config = dict(
    num_key_value_heads=5,
    tie_word_embeddings=True,
    init_std_up=0.0395,
    optimizer='soap_variant',
    learning_rate=0.00611,
    beta1=0.95,
    lr_head=0.0107,
    max_grad_norm=1.0,
    schedule='wsd',
    decay_fraction=0.542,
    max_steps=2212,
)
Each number is 500 + 50 x the weight over its row's rms, rounded and kept within 0 to 999. Layers, rows and columns count from 0. Numbers have three digits each. The size before them is the row's rms in percent of the matrix's.

# layer 8 MLP up, 640x160, rms 0.191, rows 317-394, columns 120-159
111:502550539557492502533504448535493459436551510565505525544566582528459472525580547476409518525507499507477605429449545448
093:550476481474527585447474448477456510486563486470485523533566502506553437486498464430439473529407512463531493432520546491
138:519565472506499582529518560529500454450565516425428494504514600453473476542419434471487476509458495416431496468505502547
088:585418539535556494509442472514482519491560406491459532429532596446508579446545548465547467519501508491429500493498578497
098:500417527615479424494430460588464569493519496493445467485534565436501543569547474515458556618508552483483417549510507526
105:473457489468483549505501435528460563490512494499465467483509540369431529434501518475539449462457510439576484525479538451
098:486443373451469516431450430547504601548503412438519484568548452483448498472531543516622442473613461455487463546530535477
097:494418549595519513463439513474519478453527439492552526469511495529460435510462561596444481495437474502576476459548540466
094:425560480454615448493527575541472488439463478543617541517428493507561523446524473546517488350459456458478479596537457446
104:508434522515486491467499541536471412411510494439562458525429482557576462508536551482554531534514530510581449542565496540
083:514428504527428456489493449397496539514558537571501543548545464429545514522532530423456435494614495516568493531505412455
103:523558527421503509406491451520439485403531496453493587510499501511529431505583539438440461482498508522507563533443506558
088:501503458532499483506447505570476515588592395516481529505377432642467397497450542430429521571529546305431509501592482552
094:459521474403548472512442534413596583533448544462425460511550540481529516536507584538479557478485425474442483508460501459
101:607566453483523499454498415487456563502558476487541548498434532542462522473416488469499556546568521568470389525444456478
091:466517566545543534564435570522553552406506503479509408474559444447483551507501526405517415485622386467416430579495530472
096:500505500512538495501610555558482381510481521600514499467517411507531569483506561496510453505571455520486581521474460476
101:480389445564480430516431407438517497490489518486605394518444576494586481517511503444429476526483453466479468456510507491
094:481565481585494467591510518472525488467474478511616538480522445432521569534535397546552498524563523482510546527541503499
119:478533497602510512542432528572557453493484448548476463611534538510520616568462553544479480490580470558525563432466512494
102:466424538477447467509495473569469557610386413596570444525549546492463566534502550537507536492426523422434409486538509566
093:481592517595516542422488521509488443489502431438486486491488492426588527520535558470404572524423511538427513458528535469
112:364581588500459454568563434495530577551532409502568588563544502537482581477530640486516500555468483564348501445509507493
101:494491534522499449528493538428508486483584468601471527407458542553517484488449456572468469501511480409431541536501491473
082:451492532507558503469500559447392516525436461472542552477491483484496379594488441579566516494531536535494519544467555510
085:440571472517492501458380537553576586437590453377476542556394567494447477508563473541527529399535398440512432536499482505
081:476531489499551540554509508528523476516517502507523478470412552505478478635417530559535436478442480545448447448430516447
096:471559485423546471511401576470447544521523547489424519562534479492509397527433485505470578488539410515530427603499469472
091:492502525552540565524546540503574519502528470451457456525545513486447440512480528632507551647454482371517434449551486486
078:566537523521536498504484369547470441409498495520584475444479555457552598420549475490589509443497477490539516408523483593
111:519544447389492524604558546524544517432463480551491493477523460470519489485481439472572504503550400560502557518433522484
107:507476590577486525512496504615491633410481530534495467539438483487585546459550547516498405580495578518459486558472490494
091:467544498572535586495540526497524435454493488447417511560541502486497569395482419557530556549539505517501506472557556495
088:516496500525454454522562472517429522466545489370561524424466455504480406568426518478526488560520492484496529542501553581
101:503580496517536524555499502537382492528547488454442471503406512466579548545516519452542498513557531517532521478515464561
106:504514466503506546499423474435479453475457563460462491505483550535493418541483497638467542585515506488452548605489476505
098:522469497537557528562509531450488459454573536514534506516508411477511418467467463538568536424450535528580485413513616500
095:477556527388578543572539469545483486457434490612517565505565491534544496487482479557536502526542515547534478474425566487
094:496415510471484529482480462559467419468531516495472494563541509386463406502484451554515435453432403544544471489529516462
087:536561578436485427450556474533463506576522527549505433610573427477506427606421428492515507520524485441536489441490416474
089:487446455514556524522522479395539471459522512447518481424384519543479492483455523489502468487531502453523504465565551427
098:443500593486535445527392512570400439522470499532477449513432552490490460535487530579520506491485513445360486526569517419
092:463527557480550430490492497530392599477487463537574421505442551508493433453611545453491402502572421602464508487491502485
096:467524490481549538425536526552498518499525503568448446502527524550426458443410492438493504444457565519474484512503591544
095:533444522521497450521484509609489557583511571542474429563471552550445467501471514521523513391533530519580465497452526465
092:452448424543425543562466454412460452498520513460567392530478443537477432521426500416553445604488506398452451502551526502
095:485650525557470504463546496520488468563520548471506501626531617438509483488545580511514503479437463614504485612480575474
119:555470435425554520519588506529502547530451439536616474504472505408508453516594526572424473521512504500516462398544523571
092:442537466475590558437581568448524475410478490530474444543572571432403507510560514496481544551485468496520513478536555571
092:501452466567481490492504498508512487541491427536522519584474487539588545435483546452460521513534462500478600381438530500
091:530491523586518416456494501576404534572519504496505492397517432495425577592406538412510434520570521533551495510482510522
112:606448518520545383511511474547537542487568526462573457494416523528514531458523495494462460516489451553544544476481635391
097:487519420582490558466551529533456496447408490554571545513520479461507502537480460523499508520522499640533632518443484499
093:556677411633476463519471499531490517462509428498429513425573589459445493512421458460402496441465491530434597464522548575
091:484497459522507530435391494406601502481448496534434445478496540423539524494557529501402493497512426430502438446462509480
114:527467464538443431388456510555486648559415492519593511510488520503527509490631570508461573534489500465466637548545512418
094:593490479455510514582379479498522476416504483494583496567465486517474474545567615506405537558462444420528514528535563488
087:477507518483533617464504524494530549487491564460522462447476540499472485551502534447429514433547466445436459515430528540
091:564448441608427459470507536491504452439463596418394513486562454508546518391471530597405459472433517498422445472587460452
102:465553492449501437530481447501497491546543529554519544403548542487546472471509490553459474489469565541450372530501503449
090:492541493458551496533436577573439403388465446483498488440436524462451586434536583582476504560538463558449462505502376480
101:512420453498551549475443590521467543581468476505505396538552534522578450483543457471496521531546518519509498560601549524
105:460505532585450564507507545515450464437499520484484460479409501534471428404495485521451549482541503510489477458533481581
100:546600497476538501509436517527527500557405498475503470536518527474511388559470505551577544502467508480517458530413408385
103:555470475483531501614553531571416507523500538507414560450572565521465524478514550474427431549548557467484475547532553513
103:526484537440554479545570533527491481431496463548396453550480554435501493533474524467554409495460535552530513478545546500
107:551527581462496459532523508554529430476570497464444490438571513464529496490537495468485531518559477528466513510564414473
098:499509517596494417510506516471528517505510441534508575500613475556440509471554508485541507493593478568467506516600479498
116:512489586516482481473497531503451462514534420515484541472532537469473566487601408507440470569326475562531417462522431386
112:498577572525446450478493487482425427503504502563589408580522610470419458468534513512484490535529547524496466583482457474
102:487521496443580479491391486581479491435480500422531493437549543503510493542543549488532603486485489542592483465506378498
095:573470448543497507582514498494531520462518518502495352479564592616522483442482486561529456533490569445505494361570426516
101:430472476481528516512510556496504492574546517571575458430488538482539455530584493504547531552445477420560478555418539493
107:468583524556592512473554501530501443507497444506478550475519449521522558560475456478381507509423437433531442519534482557
099:599507520458509437449474491559467450463450477540473492523470517474493497475528589533460514442579445519535453495481497431
104:455507549501511552403505516544466500463469455507525478638525541447516498502605490481437441591453541414480451528450525534
107:484474436429569560528549471559519553534503495489477537474509542500535556462518582425581511467483521521467489529527534540
098:571484489509527471456391507516504589544525480510482489462538506450527436434455570569472436485584497475492499558490554514
# layer 8 MLP down (transposed), 640x160, rms 0.191, rows 317-394, columns 120-159
121:532555470539494520440533510491456425617417518570518599528475566508645602449501435506491405518534533487492466431605491434
077:463473516486529595405521499537503526419519547471471567526451596475451519424575449463553508524471441511514435513463585511
178:462581461478469570428438550503481413420662552448450431509552536459540528523475648513486513477400478459507490509463505590
092:506480544481544461495455499541485545511442548505540505420492513491473488487612496515527458463562477520499471480513426534
101:465516451455542428465503496453505475438564548521516504595484472539530490482539449454441588502522562460481417443559444497
101:488518613510525470484475562451490493600629466536510513512449417508433464556551528491536467527525558460570507519503483593
073:386460508577407432539481617563586447531454567503471489491423506479512558499421392518470536505436519541473554484484461530
081:520544472480394627512469640509492499436492523451501465519488559486492502594493486538516422625553435473562500566508495547
081:559556535554469556624479464468574527412529460514525506437470520505566486554555500338500530476562582512514488499481489487
095:505542426456403502418539535501457486474547495605440515458501461463524542512426471594577555589551521471522523575513527459
070:506540445486590527428573476532562545529469586500484446501458649528595514471557522484463488450481510512604489522485485516
101:505516531536575480460468506466428472447467509398532502510563510460478503467507470438560417512444514462459481508469538515
096:591450504435479508529521367488587549537475484459534420503580406523496458596554431448491471603458463497505458504588425468
085:490570404493439537502500575547447539478513595506505435483446491437518448500448510407437503499497505497572567375494494535
100:536489548488497520529487506511455565535583451490492463432482521476501524536507518572588450481489458512374532496515497541
090:491530433444483538506500573508522439508549497517422463495549511493491445420531539482523567527458618540541528558566462477
097:520610565495490503480477517455593443510545518508479473520515476497479518584502485459489465479524516473403480537482588510
108:498499459495481545461511467480547545451485441433502523500405495623507521467524452581481463405580487461544540483443495535
100:532494479499499523461475507490440456481548541634448442466554498532453414522563562550466456575517487519445597621432526426
114:431578521468510553456599466460439439477406516439445470502604534494449516476560533489521465472523499509551462594418498509
088:528502494498520626544507517419469444555522501486517430368478517536534498551415463433503406459461600459527501489496543467
103:518449452553481502584458449580552532501523526538574569495557525478640600502511502529599502525494426451495430519436515361
102:411409458570433514529493515553462478450453450469591567457519477589556477509545440494436560457626534406444378403491454540
125:483487451578501492518503516483527560489513496506493602532497543461487499422478526463438446509455519512471431477473417547
080:466408421592482561589531538528554586498453555492466471528397512447553537474467551545492632475526523413515531529503475537
084:570516555488523579433508426530568459540400520478527551403473592527394538504565442512606471497530495576489463513499460499
096:582449529429455577510418501489498448428507437542508567632529510494434473519585462461527551589455594398540494544625461539
081:492528421483502577560518485495526449519574544495533488491483564574507568513487545410511403450498491588523565534456517462
089:538460596472467456536399522466501560509438666478548514550450435548477487545598472390559457456503505522502507531508468552
095:563481576449482496477476598533565552538519582510404521566497448495388454527538549460503499564498493537474433547455447499
131:449475432557513494438429557442438516464548546500511506456532544585523474523415534448485506455646473574509484464511498521
124:524481467466582577493515535425484511541488477521543552509446636560496481501460581530513479466587436513453473427586478335
096:572504389527448454473520475510510484488488365516564471476511514521565503439475503479514499473504585533480512547490524470
093:508625531482510538460570458518572526503536475469490492533485512537512586499479438546561385540579515575407499480544495477
109:538514494521525494468444509457511484406526556502568537460472478528521529445596497525478506482515425456507480566575412597
112:537424516421506448520477492469456497500599538523587493438595474506482561509472459474529482497526494467529508486490398489
110:450598474480542531471437545556446471434535500459434464510451460461468471573474528538499434423377513408547556447580548553
100:589485481503525489546476512423575529586511493427542505557414582489545562493528439513456468512455549410432470542440438511
076:528517424502413498521502448462537475470524570502500544463517490432591585460593582557433523475563507540479543519458556465
080:449498451500489546494569462517410493584485466441528489461507503551584572467587588490529446560570469531434409559398511488
101:564535568595517527554501613438494573562611527540594516527504529417551517517511501525464553558530534471555462512505584487
086:452547450475469504506491456532507511514538546516417533470489484641559406592487544405465516508504485467508464489493437511
107:517536594480446483578479450521557560506511553476469448398472463421519503538452465459498575577560585532536440462449581478
090:583454563438446506535413574484486510519355476441494494491514540518594597498563474461554527483566369492541506541464526545
085:469490456425462500485519479517511444460450474444449524459452613491471639470505558551478540479475463526476524477476508494
110:489569540455484530488487404443545501470535457492507489505536562515549426528444481549472453509485475538450539469546513540
092:520450556454423442434606492574607543524580480504546536482468480535456464465434519473534504512534426491490515471484504572
129:476577522522534516540385440468515525477440509475573606564551491519469454526487555580607392531483402535482551592456475513
099:436624569545452537626494502512490529533463460520439581444533566520527501369443526476540460481467434433471509520561516527
100:463519415456443552433527516456521465507527572528450546524557504499525580513548406463580539532494511485455503529447482615
086:417454528477446557410536490524478493481432449447546537546581551522512490582494474493582567499499466452460470480493508422
121:507496547544516512457550445511488456393646533558497404535466456464569577522475521483457607487601584504527501596523440493
108:489407476571514534502416448557475460458472490569563510410509470594414498478429513464463567558423552533585457436514465509
085:499423501406500464516483558433622478495468558559548548581484435601539509518471524538493512588528512553540471610529473557
100:517439466418496535447538438404477519518526512494522463488533535497484506505532561549513587435518611464625522538445572455
126:458473455498566512310483568496565420476462548485534555517534565514494519545571444429466512454505490586583500481558461508
101:586441490512581555443552547443467531560498524468561456466555401500572554450471439484511455594567551503510466539480465515
089:496557521412488524509490469471625498519424555574576493437372475526381530410555446542471448597482432508494497504536569559
065:499474448541480508485582478528470495459434549520499503515480609548476527449474523624437473500551519564481553539505574525
102:461440603510560491521517511529548491515520482480461532445529449491523500639480486475544603505483589459528507553404542396
092:531549436490568490488447509537562411471513502474517526491464510385518544528489542523469530550433440561428478513440359531
101:424575455585401431515574525517536465470490487542513545503537500518462474543317486545499566357588539515526577523504508497
117:550519479529399450461395531502434540468484446556448458635549515536489562524538485396509450604519499468533494547498493557
100:474468493583521509555456423495502540530493528558514558492440505591490473427506442482425505462499533592440396554484430484
111:503487495597562450522524510434332533420518550538477488472558517466535465581394436505504455480424559518519469437464522530
104:517515454447497401528567565613463467474462495483505456528562494512537537437488515548463545590468557520547484542490521439
104:551468527564550571578530531507526466479538530472530485497496474534506462495615445380545475429554522495473496598490437502
099:456492483487528546571520537409487503439539475487482466525477431425508470590515499521497564501448541450605501497404470490
145:444520491569454463458489523499541504484571524507581466543470423359543482516494536511468597439544574568620464515450502473
119:517489488442494531594552580490532536465490522474570466530501492473535553642470512429496530465549520491611552525517487514
099:478493508526445584601462428517505489543569453481406500485613485446405501568399491521511474534429544489595491461474461485
081:567599489589483486470486496517472470522525559533435472444456584462474543483610570504540392628475444504490486506542503555
101:492409490531512501586564516617422534502574466451515546539461507502590528428510429557414617502459514424431579478482510495
123:579460452448470480589515459577482561490438517488571465496468563492480433477491518521537547564571537502408525451491502448
099:551584439496553549548465530468507518391455461448547538511514472606470496498539478442460416415512401555514434571518502482
105:519501496477544474514488477560462548417492599449403436556557572552553519637470449446616550505477430561513503447496532488
106:485537473510455438498528483438487593475538468463520539453507480553502508559510460481469531552533472585493584483538635476
098:520416542497522515473380484510552396415442492511457473471474507470532523547495465484481431500522616528537546557492471473